Part of a small language model's weights.
Size: 4 heads of 32, vocabulary 4096, 4.07M parameters.
Architecture: rotary positions, no biases in attention or MLP, untied embeddings.
Training: a variant of SOAP for these matrices, 145M tokens, 4419 steps.
Each number is 500 + 40 x the weight over its row's rms, rounded and kept within 0 to 999. Layers, rows and columns count from 0. Numbers have three digits each. The size before them is the row's rms in percent of the matrix's.

# layer 13 MLP gate, 320x128, rms 0.206, rows 243-319, columns 64-95
101:458486474482507451440517446560497533552484565553425455512526477542448508428449455500490455508542
103:537514441558531533487517484546476490450503557445504559568519419527490494568467516412497475465467
104:525510495451458575562571485509476500508573485544472540458503501527586581507466438570484516547514
095:503490544537536534468469463518520511460426528521464551511515496480545465501409464493543526509534
096:523528528461561411536520516453469421514510476520492464485429497536527433443487547544473515552517
104:549593491535516454523431468438498561570404519558473486524479443493492563490525509513500455511481
090:514516499576526551434521506531472595591490495567546505440504483491492446468444485466479500449490
117:588490581506544528505491526537571491558476507487502513463509475494447508454510479517514495529523
104:439502508481491437507557475480528507476535486454501464519534511503481475570430508381497538458582
091:526513518489467516469542481450515532403526500530588531499510423476492521462489533459518567497459
096:572507431500561472454524457484513589493452499502485514493533501508550465446434535523436438434542
086:518524483478523498493504465517502538500451483498583499485505518519384547490447422475480453499525
100:505403484530484483484496398512549495537517486520523501512535487405517459509499481571465460443530
102:508537551568491550501586425431471537539523507500539485496533579480486500450462461515529493540536
101:536494486541492487497498506599471520528518418521481550470405524563572515520500471494558511524473
101:527509436509531524490505512440484512427454521456441560512542524529431549535629526494549469577567
103:401505494425436459506471482517473504480513511425512429508492546456550504490475508539515489512467
099:514494568469493422526525539531469510433501545585512509548522427546435572528537512489519522502510
097:479443550523531463569482469504499482488554510538547559483494513454478518573609495457501491474568
099:506453460482501505489478544579449481438486494488396489486539473419465512457501470457549481491536
101:502495478549463541497461495498522491431493510496548581476507535515447424478423512495534501493493
101:524528498480479517508483590601448534500515510513460463430423521568453516507497528463535502469449
104:437512428525474422436484573479423530498487488466442562507516466477485455488550501504487456504476
098:491590531424504486490524473450434516504527553522404456493465589474545502490435473539458506503546
095:458515576496510535483530436528497536520552532548439538492575539430544544567536530482502511543463
107:437554512485463487529523464455417503457519492443487429440489505604517456473616540476505516454512
103:492621557559472413478471457512522513498505504506473444463501504526526537475484497492518466491560
100:458548494500485508569517526493509461467529466514432490537518457507429528473482598471541520499561
103:463533490550470510505505440441512451544463538505529564517558428494532459505507516510545493493488
105:416515432427568498503504512522446482470498549553457429502494475498505595451566436522534518433531
091:532458495454561487511528465452476513440464502538518529555455491514515478507544507586530466553438
104:504498485470482480439456444557467534527510486534486456509453430439522457510498518479466430512608
105:492506479493528509524442444584487465448449507489487512542452458446501476526542423495419535472543
087:516447474444539523602518501519555511538463520489529536478524525514484481562509460459533529521470
103:484492550507475483490485511464491478543508498546420483552473499516534487548420487527472486505482
100:520520533526472463480519438549566563448490504470475470435520526538442463474550531493503510534456
101:476550517475507519495564528570530506523599432450482508539500503499467446536538485453527531506525
098:508538526533514532556467484470414472541490485526548457499456458539467516495472557509497518530434
109:525497600505494548564543446527553429497496470485427449492456517438478503498535470570453461533502
101:503538606470424536559456504502453438473495488505491494539507444495421515583445462518560485563488
103:591519540566514521537479444502578472447428526575506500501414558385472473494498503471455530603531
094:510517497525532519467473409551399535519485613527464512433513489522494554485521509501453518487470
097:458505504638501506466513501568516487493517531491479481514525423508457537449527479513544532493549
099:537535462445477508465491590432482437549478540500530461583556594519486519550432532526515557551456
101:409490522514495536564495502570499481452471562522580460502523518526540543552497450582540521547425
103:472555444440536507484613565426479468483513539515452499460472523513564538494493440507484521445510
106:555534515483475489537524524488594464520535486450477493448509484547502544409506462594536536516567
104:529517530525511520530493571489533435532574526519474454472530469470521533565524452507504437487529
100:556508392560510502488461534498538547474461515489417553527473400528513476445544560525504535429483
099:501450460469471514528539580525464514559527484487522501508514535564472523499560606533504497481514
099:463409456539561573452584543463510527525525451477493495555540558553506475466477506522490553501539
095:506530475518455578515444489512483505453489529560484499461470484496533589543523425465540470531455
097:560542518455499500455501503576492562570550473447546513528491536451426508457470458523502595454467
096:468577464507485455473454523488576494535469466459536505484394502477469483529421484504554508503530
110:544488514514498433491446503568500472475511542522460533506567543434496541532461564553522443514516
101:465495517555561470466488499508476503495529504467445498544508501491522495395508446433509468591520
105:500514484524557452522476491499542484509473552529559423485476436454445579520527403456572469503481
097:464480506488526529490456437506507460463525501515431469513528466509395540510472423516473505556457
094:560570418445525521502563447508546450479490494581537546493507461514512555535480516497536524500466
101:520474479600464532545551513562445503470482465532505416516455490510422568536558565470555494525500
095:534421525543489499509477508490517452501551451481506490499426569522618490477473499428499583477558
100:487519463491517528458550577534498524480511500514486495458530471490525461405453515487521547481553
098:551505580441461594481544499511486420519527564559494591520504491500480556550483499505484610556536
094:476506536482500511472496536511485555503533467479412467515456493457431500444543504603466499484525
094:455528459535550500452548513500490525510531509474481480428465463466491465509540545538483514523505
103:529486558505557474454459426525472499463463549493497448424513486496495478442563457538451431474513
094:480503503478577505479458489521459482516512467463482555584478562449510495507505501473449438512501
091:472479444473515496524463523489562519486518511423505490505522562488549524437549556389473469456518
099:497472519516522514589484548607469472469511487552419474462421460483479493495489488519456518450511
098:469526530519516554498517467569488436588501575493497493491558466455500547518512533569548495467475
097:473492466488534479505457544540547495501537467469530423498552492467464470480526560523492451551536
096:573478441476502529442501467551561473540480494468500509474513522427530493511514506517541500426523
098:558540464493456482522522519502521510568543568423550469510486463515445458548501511462487561442506
094:489502515461554435480474532540574524475514526486440519516481498419590529430439515527493578476457
097:458468525509495560470460537523538399554461476520440466477505469527559490499513433544482542456578
099:480519548427450514494455538499535607493462396493502552475393507456479528570502582479540519518525
097:549488501478472401467510499487503495502549486507482573480420458500456470494492389573439502494471